Weights of a small GPT-style language model, trained from scratch on English Wikipedia.
Size: 14 layers, width 160, 5 heads of 32, MLP 960 tanh GELU.
Architecture: learned positions, biases on query, key and value, tied embeddings.
Training: a variant of SOAP for these matrices, 220M tokens, 3350 steps.
Each number is 500 + 25 x the weight over its row's rms, rounded and kept within 0 to 999. Layers, rows and columns count from 0. Numbers have three digits each. The size before them is the row's rms in percent of the matrix's.

# layer 4 MLP down (transposed), 960x160, rms 0.156, rows 473-513, columns 0-79
103:534451484511505500554520482497454534491516500505522520508505456481554534493510509531516516514522525517503495535530527478502534515450474537489491485451510493499518475515512521525477509512531493544536489488521474465488517509507492504504490504
090:501488525529524504483513513526527542527525520557490507478513517523442534480573517465497463499486526501489493508470419495515506486485562444513490512506500526480490488488474493500490484524487501480475545490490481478479487507511525517556519472
094:470460486456491472484489542497518511499575533494517525519523501459504542482524524501468496517506515481524486480483505558481499507494512516481514508497516475547517509522499505509495507454527448503471496468503482491497523461499539512496444485
079:553483526522454541485520508495524473474508492500511524517537473494475440516534480521492536484469445505515527499474516514508482454500483534497504464477455497475456497521485524490493504477479517474509462467546499520482507470484509470507538480
106:498470475491524476495492495483520507520520522495487518505520477531460499479519445543531486474484462503482520483547484480501513520483488460504530440483496494477517510518484491556492469491491544482504517492454485527501480494490477562527511503
096:479467509488522491465482491487518522476492445506509489477479514503489474517529472536481503512470496511481521471522493552519502500511431491487484506516473452512499516489491475472526445481516548484489519491516516535486530495480512507506477487
107:491494494460465508472513486556474499490521493479543477511462523482477487506492522522526496542511502492525451469446519460510552472504482519538492498552525481525494492490491466482550514496515472534509510510474511517498451483474499464508460531
091:513500546546509494510525474554539533499519493508552533525482474518476505508499522502511478511478502519508504485489515437510492496493514476516487517496559489527491473514477537500519517497512478470495492452537459450503492483507513511486528554
094:455503452442484483517460475525518511517504496486510505465486485496530513483468524490468510477514517468465530523539518497525527466540521530453475526508495469517526505494502510541476544501537501487512496530507454518480543502520520508481516513
105:477531500459538504472473504516502448498521514494542541473469527484504506525523531501490440546509498488503494501483537470487477502495435513497474500491507526483495469528511521494469524514512544460513500478518528489511507477462503482543472516
113:522514490505497511514492559520528499499487504472483487507469520484546511526533505497487523476528519521539507452529539485501484496484515440493504570503501523507512529502505516497474479488489509501531475499456492512508471458496479491490510500
093:517499472496496491494474470499523493523487511453467469523525583537473474523514483536519503458461524500476513508538511526500491538532472501512533523518478464528477522492497487459521509528504520490453507442484513500550494510497506496446523464
109:495502464479492552482504490499530501457503517514476493513497458470505482488485505450555520472544487501505464525523485523524503483531515508473489430503507531544498528441500502486536531533465495471501514488532480484528482502479463495490497492
102:487463464508482517501537503481509469500511495488461499472496505517514478518480506538522483506508527473517491504490500501530563486505461512485510489522524469496549506465507503481476479500506467502453514511524499482512522487503526538504517508
103:519488457481499481512530495489476544508521544516502528476508542458467501513498517490483457489492513463523464499484508539516524523490505487476517528461488463519508489461519498460499478489463505453477473491513483484527505522548509525474515519
112:508488554460474504492499507507532513510522512483539483497483544507504551528515510490475485471544483488463477505482478499492494539489484480540460522523516467527486499530520460474512482435501491528472450515505463543489513510509465501461495526
100:514420467462507469492499532530519501555492501500482509501551474507524461496508465555490493519521480451517518525532509483476501540502486530480484471531504454515497502520541521464496488457532513480527441505492485519470487496522511470528468553
104:517507508491543536477491481504521486515477524485517528460505488472483438493483445533494500465474472460491508520502497516486505480511471499497505521473467511507453527463505512496521498515504497509520501520499497504482518486479501529498489518
095:500532481495513534515492503526444523471524575510478512413475454462522510487495493520492500503501514485490542548448524432500499546496508545490452463495505508514475528498500485480489473501498500511507493493483498483470494526474501484504495481
106:535499496508440513455512504485483508496477501518537494505486480509509510507527467574530498515477475527482517504497499510518534518541565463510465534492510563519485447557472469467468523473522531503523519546493514494451483501490483504483529515
099:473485528521489486475505472499531511518491534509493490483477516478487520518508537476510510541490514488497477535513544496483485475472521494530469463451473484532502554504463418431467497486554510482477527457491511498515531505547537504489476516
134:495508498482495554484549450456527533518507514500531477490498467475553509512505480471474498443470456526505513518525498480471471458513532473529476492465526515486474521472474481501516495520551513531467506533495522495502501522492500491461578524
111:511484461520488519466480525500523498517476512542502467512522512527482468513491516502515497533491491484503510501524467523503541538479510500531497463458518515534496509496482492524501515477489480552527478477500508515454503477554497502455478526
105:465520449508446481487540476525508509485486492483475439518509487500510493511445528515468444500537496486540534507461454502498471489519495488483453489517517543493485557494455473496541533511539504512460515499450497512490475495494485508460535486
118:518491518531487513509512485491518479521486477504498441506512530510500503539482464545526495459500517479507444490517494469467496493542569464496513548500500508511494499517483509466489468483508506545484492539522557479470483480494543466519536509
090:450490513513490511452488515482505522497501485508494501527474526487510468510524454492482485515470453498519508524535461511519513448531474494468517497498522530489438470528502487499525503528532508444541518504496487490542519507479522462507507502
088:489488473516516519503542503522530546491493473514467514531444511489505536489496511535536516480505493497522474527472520485520490502489526488477513537542467461512487486533469483482496509512505481453519522550465507502477533489506523467536495529
101:490465471484530519493500518521536470463511506492515514518506511490477558505500428500466518525455477460510458494484511542532502498534498466492516470484500509530524493487522493473493503493500544488519479476467495472479514526494501464477476495
070:559473484471468495496512520516509499437532501474495464528513487504506452487488511517510532485516530513508491538491486465558493527519563484490444506524496471466503469488500453512490492448525516545498495478508467490546497508526504509546484469
095:510532466538483462511511426478494512501520483484493504517508508525486469482504479474529501536531493495512501477513507462533487521469540534500488521540493528447525535515528467471496503505509477524470529496492505455495527500452473494481523473
089:490518530504493530478525477499496472531537487481507483497506510504484502499489481508544495473518532491479481498505533466503494490498505534515472483503511508505440463536530524494508504487539516472527483420477530524453476550523528515473539501
103:489519529484519491495539498526502486491485486479476510518497509510531527502522529522509487533515562533514481523487525591488541503502470473489537475476448461536534495472463512491573458558515516526469489518497455507471467461474542518507507497
089:474506466513537479494457478500468512479546503511474496513484511481479486492462481482473485536485503488485547498539444543499551494490514490499505497491470506528496509478500518523499495465510535535489487483509503518469528498485514522483479504
097:567527503493484507506463496484558488474502542475454504479500500497494479483503492475529498483489499449532518472474513542557482484487494514523520516494530474462534468460481515479532503476491544499519449499517485496526551491527495467466516528
087:508512457491505494450542505490520458542491486499490517488456498511491510486548504543525532507519509465496534506502511515522464563469547464504497493542481518493441477526507487482464448493511496446495454495493466517467506524503502516473515523
123:494462537506463509516507498507543486487517524541538484478483448469487473523474484487500525464472519500479525508458507515538490490524479551469502510499528559510499489562484484504523511510494502547490484541533511493512486506519512449555490526
083:496441498496464530476509513532499510480515467477506505499474468486492528504543501511498489480514484531515486478529494529535511454467507503485518523524491521471525466534492495550507516492543531495462475500519489511434493506506504470536497535
096:502494466521486451499463500508480481514452480459460464503441467532549478512526487515464490511500508517469530481449514496499491471531521502493493542498512469508474496510479516457456512523527527500519508550487526506501499515469499511501517509
103:511455509510511537468518508472502498495495500478491485475502507479518477482492479527515503474481470477504526509513528458505515484485532531505455472490483562498488533472490512462489512484524482495473497472522517484447501525504473471487473466
116:507483464480457517507499506484508492474509530469511466491483474497504518563528511551493541494472503542523547492477484486514512513505499491460497539503521486515484490501497537490468470515503569487476519522492485500494522486452521553463461486
075:484504498491514487483464506498502510524465490515470468485503518486512514563522499467515499531496521494499516461525491500549495516501502504510474479510493467502499490542475502484502482446531505452508507481535534482473479501536482512489475519
# layer 4 MLP up, 960x160, rms 0.21, rows 474-513, columns 0-79
089:501488521492491484473461516483513517523492548508518488535533446502508530517427478537504551487534509517485516514537525471483490505481499519473493472484508513528472543527494490508499503507536467522513476533574517508515520475471486495457498527
100:519464454488450462511473511514494515479489498485485466507542510507531533500454518512498497495543474503536498562526473483516462464547480497493507481486465499496512480473496505516478533490512522453511488504490477489503494543478495522540480486
093:505516484512483493532501541525484508467515526476482516485521507524521535528510474448518545508521514463494488500506501493494546472489487501505457534499559454572499462503516482470507499528479480500472468495476516504529502515495492520514511511
106:489527503486458514522471468443499501521477488549506490546538493451492531534538526475475495484526468542519528471510472484522481494465538501464492518474500498453494520474499467531473494517494521506504517477494511545492484532492518515472532465
097:494514535501532514519467524506529536509491507516487446493496528479520528504496507514470478518531539539471530531488487495547483495473471490519488501506471557476511521484539555516507513457467517529510507484486514500517487500479490493494478486
096:515535476467472513532496503544442496490473485462519533559546504470493503510459469508456486513513538488470506481525496501539534488491503526499540511486519469489512519495492501506497544539475513506534505517482493465511524460555543523503542501
097:507451495560510471452486485511535510502477500525515506529528521546490507512512526547505516434513504443460541496479488481497473528492498458512517507458542458485527516490491468501481525477518528541477466510525510508532534538474512486552478502
097:516523528544516525522509503490475485447490542508485492481481535497536502504476494515503478489532464507487500488455477469487526438508500515464505505543479494523467453463522471524500511524519490511506478510497508510472507511475458506509514471
105:535526534491496476496513487522517545498503525467556478538500491459457499508472470507486504507468481475529497482535496515514508490514469533508528509447496493514528482466477496478484529489451472473501507532474500486475514509501538494479492480
105:524546529492474476467507506481506455500485528501560509488486477486501499499494539495498514465494491491483508509495523550491489509489495590479505478498464521550472478515519484508501528490472495560502477547513489483517532516470518509492469520
097:471506501512477478483449517448500528438513494480485518498511521459536459457494551469527472471480516478534535481485455486454487479484487527477507462512508524485501511497497497540521496499473482478478543526486511464476516490503451534551529506
103:526488498486518545491471477464469513472493559502471468506521476455514444537495494493515531483491520533478526504523508504516460509538514473499546545496458552516487512477527510502541508523478484529538538531481523510526526481523513482493483531
093:438519500546496504491491507500492509504494463523529511488507517452496504462511519517528506504508515573486484505531514494512467484536502523455532549486503562494492498474509513490503508484508458461487465507508487524497531538513482511573466501
113:526524489541508538463477462473470512472451477529491494466493533485499489509483500526467524504490529517531508529490516475507490468494519509484543496508466511482454560540495491489514532448490516500419496465502509514503476516491531500492516469
100:488552528544500474488482494475485507499449528499444490511496514495512515545510527464476507484533496504532475515466521522446498452445534518483509452513532491521533489470456492529490499477534524502492450481462491518520504456513488506505546489
092:461522543497468508522460478528495521460476478481495485491494522473465497488514504526493474481469447529520536504496531476498511466511538499516489458472502498535487516480510523533452547505531526497574507535502501519494502510471512470486529471
109:504499489501434532554492476494475514496500459532468505525512475507528485547470556529503482479487470509527503456516471467471509482538513446504487463499512481511484463492518464505496525498485501476509507484514487471523505522516479507477512522
100:507496498513518496528507489512502497470537496490546485541474471434460532541486465503533512488481530545474518504485455517491515495475449476505515534501513544507514500449455550518530469506458512475495530482512465469473499525486507460520539526
100:479531484484495497508509458476473546519496513486509510490481506487500498519453496490536501527535466514529442482501506475465481510501557485495462498445444478520514503472480510499460488488494511511477482509517489525543510479558473505550512480
099:532487478499497498520460478480531492490531502504521507493528496507499515516474546508558477494527489482531507485508468442475489493509475524478528455526542527525466491505493537460473502517564470484461468477492473500549523504523519476475492508
112:548481502502536543524513513480513484507440525517449468510497523488482453517513535475514489466466469489477525503512483464519506509483454468514522525504528496481494573456495508472475541488473498455500523459526516513496463468533486503506524486
108:448524513529459482535511526465540484509476490523490477508538523527535455487491510532528517498499560520468480476522532469500511523489481520489487459498509525563459514530501467510483489520483514491539499519483547447480512505494496523540501526
108:512536541504511495466505517472455474487480491511545514482530515509494526489517544512527538518487527485500522488504516535502483505488460465513503471466491478491491518465567523492493523477523506480447494508487528507464496521479524533493500493
108:488550525516468532511524503482468478494473482475533520463502488485484510520441499479504453504522461530495500517479505515526488485535524518514455539460473470466475520437538507507486535488516548527497519536486531509567527517505464485558502517
101:523539511488473522520515471509525528417540472492506544479518447485526483539512499459524497507484498505509513491477512504483471526520532498491462529525484461491508486502504538452475546481481539529473538465504499524473506496521538492487506510
092:528506516525484473498460508462499474472539530565509521527558512518548486467452477501531551476508526505484546467506536499517493503538470512510473503529509466459490515512526503518514479499500482492489513477497488470456504477518508509449480510
091:498437506502521487486489511492482500523516517523545466510518458495509505499493470464502530556509486469490495482477458506522498519483533470487507499504536513515531508506475541478477514491488541494529501481492484508492480512504528465508503461
081:502507529539452468481500476498515525489487491530487500514477513527501463488508512509556497507512516525538513473498459464539474466491483538453498535472478502462475494498515473534461510502475490479491482479460491486483462444496547493559472469
093:534471541464518503475522531483489553516488555552485501528508542494518543497511487480454511466501502501507497467492515513470511502527473501521487549498508455549529503470492522507441502519456466517484539524488487476517477496535512499502488502
087:489513513522486525513514490515515545472500511512514473475518475497514504504512517460484469535454479500489473486491468467500495519500461461481540495485513464505511487468487475523520477492458476512526499554549526510539506502468503531537524493
110:508467512545473502507502519527493569508484517485492534533471524478560488538450538521490510462535467497496479507503488504475492494489481532475512536469503497485508517444500491500489476509475532460551507518499506476490488503495470496522502472
095:549526515522478511541480491517489477544507493459516530462482505507463540512511516524561465510495452483493517458501506497522498522528485477485476470488522512491496510502498491507502492471495486535488505550515504492472538518480514482520470493
096:514492515533507490490477464500483555499519552526518458479524526552487476511488471502508515471502523479470513522504495483495507509466505519538545529520500465474505497519492567510481475441482496466477494496551543500475507512547460459476504520
086:434530485514457501532462466543491505491499477499444484493505499542481505482481514464467498510483502480507456501493512518466491465495541521503522520482497479481494532456509505514522528515501492538581552521489510520543471513488481507483493489
102:542566503504493516497481536478470520475508504496495503483523522502530500506511544482488516491497484497495507519529509462495494484502504485479488496506515482526436510511507505482477530550507468470464471487503509441502525497486474540469453480
093:533481500533527488517515521505532516494470524525525499483506508487462484514525526453505513480566465493489473537469452524511505490529463493512537503501511490499511521501463446505469486466491518443517469496515470484488446520552487492528496484
089:498515517492465530535469459490469511513470507506463478502517488503507528486476506513513503531466509494519461482503547507508450473491553522539496494492514493550505504483468470497463509483517554500518460491558570484491499496529479499500460479
108:486553465504443500526516487512496528529482493529462544524511463506487477555446454499491524520496520488473479481473524536470508477475535498506489511501524474535510506499478513499494468504484493521566510511481465493529466527529505508504464456
114:491492470507529434512476508499501485515490469471482502471493539490571511550498489510477537495486498480450508537502491460492505431530521493483529471467488466532473490523508498492439549523495518474484501478533481491472523488533482481517474479
103:565482491429510485482520484513516480484487509479502470484559503504466487491523571481508525518490503509474484533521472500511512516500523518521548509530502546500503502487485483455516515534535503473464506536493476461483463457560541470497468524